Part of a small language model's weights.
Architecture: RMSNorm before each block, biases.
Each number is 500 + 40 x the weight over the matrix's rms, rounded and kept within 0 to 999. Layers, rows and columns count from 0. Numbers have three digits each.

# o: layer 15 attention output (transposed), 320x224, rms 0.0854, rows 63, columns 0-111
# q: layer 15 attention query, 320x224, rms 0.0873, rows 64-91, columns 0-111
# k: layer 15 attention key, 320x224, rms 0.0885, rows 64-90, columns 0-111
o63:526482448532499477479478459523508468525503557523441533484541516506536510470429503454550506486494504477513491520480470464419485501531511470524483556484495539455495521475485506518592459500462470472549470525507563509438594488515493506561542533555473497484495481545515495524501548467557515442456523491553541510474497492489537465465475488483
q64:489507536481425577459563537509417482510495532474505532492477579525475465549490468536536487577470455559532519467485546524492489527547570548468559483463523533492453443492483496468444523481476421508523539566439469507529465497470468463465477516539474505466484431452538532483521503515480525465528563428525505488489470469470519475507442491494
k64:495506524501507477532539486487528534474494548453572480566511499478487559554512518481497484515508494480520484553583477443486517519474487484467500480457477483479506448494472514545509499533446463478582462475507521499570457443510407438478521609530491536480492535429535531463492483575500491524445507496492433459517436540495504427555516513583
q65:537540515443510528513481440468466551449523440517470523550543476511491479442497509464446497490469526493479481458504474466535547467405541569558478483500522510519510533462509435449490455549474499441475569554460483484486511499517481531458535463540518511489477536436523527519451498524501523540513510446516505485549459466495489544499496470490
k65:512505499495445455470513469486498532457455479479446444525503490495495544522504461547483535502506509499495415464477510498527536530476538544491457529518465468487488531531508471509455457538566511521524482506415491522526465508511472532554547509459507529477426576501516519537491491498469477563521504487536484486525473530480537451527477574466
q66:561531497498418440476548532505543497490535463476502495536530490529502489497550463456442541514504530539544526488534557488468514490529522529501537444504511562447525532486505509474484473440511498495488573457478498497488531511515477519495468535493481491540438491485548498469496581512494540492511477517510473504568427494503509514500551495453
k66:507488497483504503481441568503477525500553482488459546521454492531486482410544480455498508472461454471492466473512438490524444471585460546494539477497496493484489522507547489557435544481486521474473487536542499510516477481465500509489516521492486499499510549475508477520513531489461464504519542552500534498441494448492497475491453534473
q67:521487431464506486533500521490504499512568510500504540526502520522474498500471484486493524430500439496518472470461455456535501497408481496512418534482523473473484442533546508457540489509475503461530489539511561492529487527497488498439476518547507468451406493482472426466509480506495493438409507549446515468544412485497434468539517448491
k67:537533523515479460617492470482540511496504510496470532580511516465505453516506535545488467505509484518516482523515457569558523492466521522512537467475440469490502467491409466524556488504486506468532498454457487458484481505469514509456500508505428480496524530437457465484485432498456493509500505503506530436560501511450452495502461497530
q68:480575485476547469538490495521448523518441489504532501512489501479565549544441459500498481430564534470522447519484480532494491559546565464478494539568487471485460487549521482566465482493494526581503502555470511488527515485508475498545505526538514529493466506484436527422553464542535505571563533484554496520423474544452460475515554558535
k68:502554531525518523500516494492507497443393520529465449535487563455566459510453522564480493570555566473513489521524491423532492481470451538495582448485459569471529544489491517463433460532476440524460430505477489469535578484478495494561448489521481522530500494543462523449512531481502518536472550516491517494507483499462524522506542483554
q69:481539455527463503517541532480482421513547500490545504485505507557482454465494508463509480479518495468508488532420468484542491470436515451542501546486439495471478498470482496468493502558484522489530543536486511495514428552485527527483512510541501486449534523507531520504444489446475518521513481504487472501529433432489526463562496518513
k69:519534418502476498484493519485470498512502487540531433480477500507491472519495476532482508454526471495514500541458516552476513456497466487519573516490473469484459497459499428513464526576488507489492509493473520502501488458521516525464482487519466478441528495493410460513487457590523566494475448507499549470478491481449505481487490497547
q70:460524454491503479517478555490490436510503469469512498527536538480445475477505526517412502531582482426474479518500550539501516474520489510494469558522445470440527525503504486546500519546520478450490484511518516557544450484517532434503534517546506490472507452470471454452517450446510435583495518447520455566523515512589513480425469434457
k70:510506486453465493429477519452464493500521463561489481495462549520478511544501485523486531510441591510445486474439566478528517502492491539509450486456480536517500501493564538490480504490433486487513550496490508489523485471453520560517526587469494442470424544465490521513453511526473603557539528498485506499500527515537522514489524540508
q71:439499491521475526492471525474502470448490531512468554484536543447467534472515493496552496514557486489464421508473497572424469494489415549510483460496470513456527525442503552510480536444532509483426470489542504484471531469531566535453479492528479500467534464461530477470465541498515500538531541492530488544480492491472457527473571431502
k71:509475527478475484436525511526487482509442517471497449517501459478506482504534470514548422522508439437465468504489526540500481516479534502483453404468460528490523405490494521488506511565453498484465461513502486481499540501452566496564478507485520437428427511458529513527504509454489466540441525516501473483472511463497487474482496452541
q72:505509487461472488548486540469424438486496558518465514562544487473427434489502514502494500448447465537543527522526468551507532501433507483476484471550401516525509477452547503486422442549503530444551566498493532496547487505452477473463460478542502496486453461446449448548441515496495441431483439464464478476503418485473556511466469462446
k72:596536507466512489493501470458476507574549495433519458520501499479523457526520465511539495482558471476523420509484450490496468538466504534514513503497470533496398510399487523511476565521549464490550567500471586561493508476499467525477490524533529520465513508450529421500422488501483494508524500500477538468483460458510474504514520523445
q73:467575515508475511495540514497413531541559492551441493477507459491521471490471532470489537510471565493551479440478477522450500584457527487456556526503442511536511524519450547417577533546477478470454535469553499526487423487462463521566470518580525475496522476524453524489462459437512501555486493429496483456486518492470509464424568487506
k73:466506492489525482458513461489498483501497492500534539499492471434510429513481502522460528424529448527419543494501509498426507452461521461555501528565473566520469486479530506516551426504488495478443503506485477434463509450552484541538506486541516558492440487506519509459490468531536577568434447539485514479504540495482496457528513463493
q74:471533511503407573479450520549473536478572522485481552566508514486506484518498520528502519548460423444435490481469514472449455484427477505580509523485475506479485503459422529484545466508497460418501478445447495420512507453448497508468461470556441560477508473478486510525468495555477467510548492503536459528514479504554524499528428435502
k74:500570412478448518516510466500543483494570515453576488516537478523508511508548506486505519493505443414511525566519484514515498497535503536536564509522529485481480506455508509466545480529510490504523523490528470500492498497424509536470416498480511474412477505429534462509517507536464537498513492489451422504488454436480507512491475466500
q75:497527498495410626429559542478522404465526522492513484513498522462548488482441481480489499472526510533560466405507481493510551505491519503554489512457474509504519487503502545420505412448425449477520517434447538524530563501514547505498473464531483472501504524457552536507528492423515448504482448439551469547542470517492531479507416454525
k75:431524473450458535482486477493529489467575473504457515582471541499576511512460528454483525411560444475511528419574552476481539480536531472474518519456548536448498504485490448516508497452519483528537434501533528537491500465545525490507483429547523522498471497492529551573508555473461561471549475515520446440514474450481550478449490474485
q76:545509473518480466535455473547508507487503567482442526542544522481497516503513500480546444518529488476511496570527488504513469518477517524501517481519530568416469511473465512559448566517529473513574525490530463531506512461525546477518459450480510491519499522499482514484535488520581552502518499486562522485536473497515518575543573534470
k76:528520472536477457474496487477529441490444496491456498496523487501530450527523477511470517486490500487470559523480501497535472512495473444518534476484492513475527473442474479476490515505490538439500563495536512479509479498489527458533518573516516522493482462524448494559460494511464519558533491476493508552511550536466570505509472453518
q77:502477544507551473527475492501503490545485558547422432493499520541464430501545486509444513558494514414524530520524473511533537516431515506506420456511514462426540479519545536499529524531524462497470494534490430520561526519576496503460470506521545505536512494437560550529426472512437482515564499415512515492502489479561482501468515509442
k77:515487524566562527479545517548481512469536526443555475537496445529484438545513506538512551510439580419523474483410532528469507479501532488498471528485536480527445482459542502539552456545536487445505583506511510501546468481557454530456540514480535483479520561490527557512460482545496504457505470480535514513466525492434545484549503467444
q78:519480483521433545501501499514491497492550509456506555533482491498524510435445545451465483492407401513499523474585494445472480457467571456539571506446460519478543545518465438542465393531508543425491549512437487537508404512533441511485481445535511497499486493513420517507525498496469397512569555496513458445636457532500597479546483412511
k78:531536425475462530484465487437470518495524428442538516491543514504519570503452478534484532483501450527504531508579485515521502531561505489475518425517493500466505561475444405559544510480529517571529510513548485549495485473518463530541445484510516530445445559387505506468466464553548488433539557466424473474503485513428507452495459515482
q79:548536586543513491517591495493523445547520457488451504522514444446507438491433513499445510501496480472504520503567453520475491502512565545520434524484508537486526500526521528506441480522406520512467504491523466453512391490507479512532567453553532523498536501595465501516531441487513535490536514506423418434533472508463537420444434537379
k79:511503465484586430520446514468544488532523440509516495470497528486585508573446510473458548505574450502551482500555515553516530502496505477556489481567544568469483523512501517493548384496473545434503511525522497534478515451542494489429583507460429575424442512561470538487555531522552501504502502496542521530502485539520530482520471492492
q80:488532512516466469513467438461457493530477503471454450465520557478507525437508524546515528527509548513526546482458489524476495496498549494489516514463488426543534538449456519518567487535476456510468468505455527483523450501458443522471569484463461550507536556524477503549584511455544498485485462554453553527492530448472476452475571502396
k80:473501455550572485488546426490457507485477474463487453529493482475485497480519507483420515480488582524440484526439515536481509451496500489507526460537572448501495485501464547491504522486429471534436473502532537542473487533578470487556451510482537490569501526456519527502479478479445513536515487544458491535508487540423477488527572468500
q81:536520473517429529544454546483489542457542501480546482514472551506532430455509495467457507540504457524544482459539482535513477557477475472532462456469390546497578422489491450459511378510478441529484509542500456543465516486508469494459498467512502575480454495503528533528525475476475495528502549438481543487529414491498485494541451477489
k81:516569521484458495499472521440571534545514531448498474494487519499521517512526462449480524470474494460517480517530431472521487553440507541558410432458450545448501482499504470498529456496531468512447468496514497529480464452496481471504545557450420524512536495465550466544514491489451496504467512524468472442501460537448527439474481522595
q82:478507527480456488506562481416506456466463480497488448516472504490493488448515493507486468462438474473491495554545485436468553479426487490532509495538521502509528475492524455446485538465472500591462472473467506557496499488505454496593500500519459463552505476500509542486567523535495477473562486478411525456569508446506457442512541495405
k82:453460423442461537477469554412455491500484541456444562528534527573518478431516514462456483426483541485538561499532414474523456477472519493525480492577449472474440475533488516493495459437499476544463477514462484567489495488520541486372476460481432509537501514501552515553492454556448503437459505503474524513532464499479457494534528525440
q83:519437470565527459473444467525483539523438500518516482466523513512415495459612503521504528436564543416501489499476565486494563491501481553488472446546553440489506467516461552466477481426566457458506496484552469565521466506431528441395502538462482458517547556472571559462531517511490547543410423491478494524375537508475458528431586460545
k83:540456513562492554525495559450494545487460542549560525486535468534508517480590550469543469468593491471454529499451556497521561454431511504511479547503487475474512507505474534513511442463428512395476558543478485479520532500462555512498533491452564494512471435520522537499523494449441515481528457452539493535492509509449438523518599449472
q84:496465479503522462493517559543499462566415462490490504536536543556480540515478470567468519511472527477476495498530516487509500583528523510455554510505442515547512515459532512481539462464573459546540466487449496491496512559500444554528498543488478592562530518548473444497518468504517480384525484523485534522486455446472496523539562450500
k84:488487499494542502508467510478474496515496460533460492492516480511526512499567493487417514481470483444487447533495468506517471485475429532502518535499554517517467537552469458473537497480507538534496449607523545546460534511485413501446471494534496525534532532555479407465478462528537519527509536581494521454512436546468515487456536475537
q85:535555467503434521471546565517465538392489481516491519506427493444517510424500515456440584517514539495497547505477486505480501507510539517502530510495480535569486521503525530463508475517490489470476514452525543480545447490458422507583541421521518472499469488481513482548538392462499457519498464464534477487533457480545451421456480515395
k85:555465447531516528468529527449459545510536444513449558508499565536503519462503489500491546435504534493483524510464501475462495470540519445548503535529455530549486578530517530482496467430533456486486459523508570488461504463555464451549526488501498499471501513439497528485469524497530505500470463508550466533486480532528472472522522485446
q86:510495561518555489495490504456510490505563525538485506465491542511527514514520486538537557481411539474498506494530521469515460462499525453537540443481456488505479453490462512467524441567470512487485459498537469482584480528521424463501503476456559516525454494535561580517519499462549502442490480459528516498459497507493454455524524562488
k86:542485526575549545521542521538509560503558551479518468507539521486488586518540562427539525510448473507583483509557454542518512471490516508539467519528503491495497497461505600516478440511505495527518496522502571460487437499510454527526530508506527482507438507514529529473495565457486553505456471525580451473474492474524501471464551613458
q87:478466515542463519420497484551500540476514454438483482474478473480574468499468486443474490452537511504447524495505488531547502490551485440509468534536517515559483491468491485532490448492480482448421550472461548508577491493519472468507481512539483530439457485518542378433497446476458471536561527485535500501478540481568495454495499514438
k87:453516458469482481526505544523507494441525475467471456450491482463479507448496520452510479490492540542498547475471500526528471504549520484544525547544523498504442545534466476504481455488493510559523515468521446569547522446478438467462566454485491568494521561538524504490507546524506536516516500468502550469547490496577489549438515540492
q88:457487491402486510495458486560459488619509504523507507560541508454465522574577460547511503462550497496499468557464452482507508502555505482499482452583544480460468440485510509530500565440512585525409477528469431483463568512570596533493471526479488504515538544447481482501477493577556482503509523477485545530474477519514498608512566494505
k88:456510562489479443419548471539511534550493473571453485486483506485518498468459557498469458560513482468500531499514471494533501503494462576516482510493560487470484457499519480486467504507454502500543544505409455529507532507440485507495462492510532535564523513474513579461544496491436498588550501479490443517514447581509476544489516512533
q89:568536413495415523524487488470472485442546510573472478598490460519494493462488512517518436466500483517493495502528532479511546506447528560467469504483460567513540416535436475478500498506433500530473547463516541513522492546572476484517473512583452454526509500479518477515516457550468505569493493531530504442559432466506548474472507526476
k89:496509454512531508537518532520489492474459536487498520502499465550506465542511438477499495453561495462499524464549503509410488492560541528520475503507390544541491561484489489527526483498493533552492549509494487533488555518490474499502450469467476429458460510498529517552474477524513531488497487513563541508472524412501503495528556521476
q90:529457478487475545448571516488475500465615471526523490473500511503505489479542481450434517525454477505535419479558521554503544482523449471484514493507497496533450531498410526546528495538475503432494502483540518514519405531476440499488510480473440431495495447494514455504538467531488498498568470521480458523532492443542495553502472472438
k90:506461488518476537487515445477472491456460496442478499481481554423432529456522547492548551512502432506489510524500524543457505442547505532550470460462516487481506515488510539481538460485534465494559552482488538466501555496507515508576517488401538466522492517442503471471500530506477460452503447458503527498512521441432448467453488500490
q91:502506453533452509510524482478552531461490451500507542475478464529450450510401495512474468529467480518553506518477479476502485482474517506547501515472423443447559548518540473476525455524475525525500513517448515483495503488531450514436518597544558554480425488502544450533554447529454521549508471471506535498574466512518475536541478547478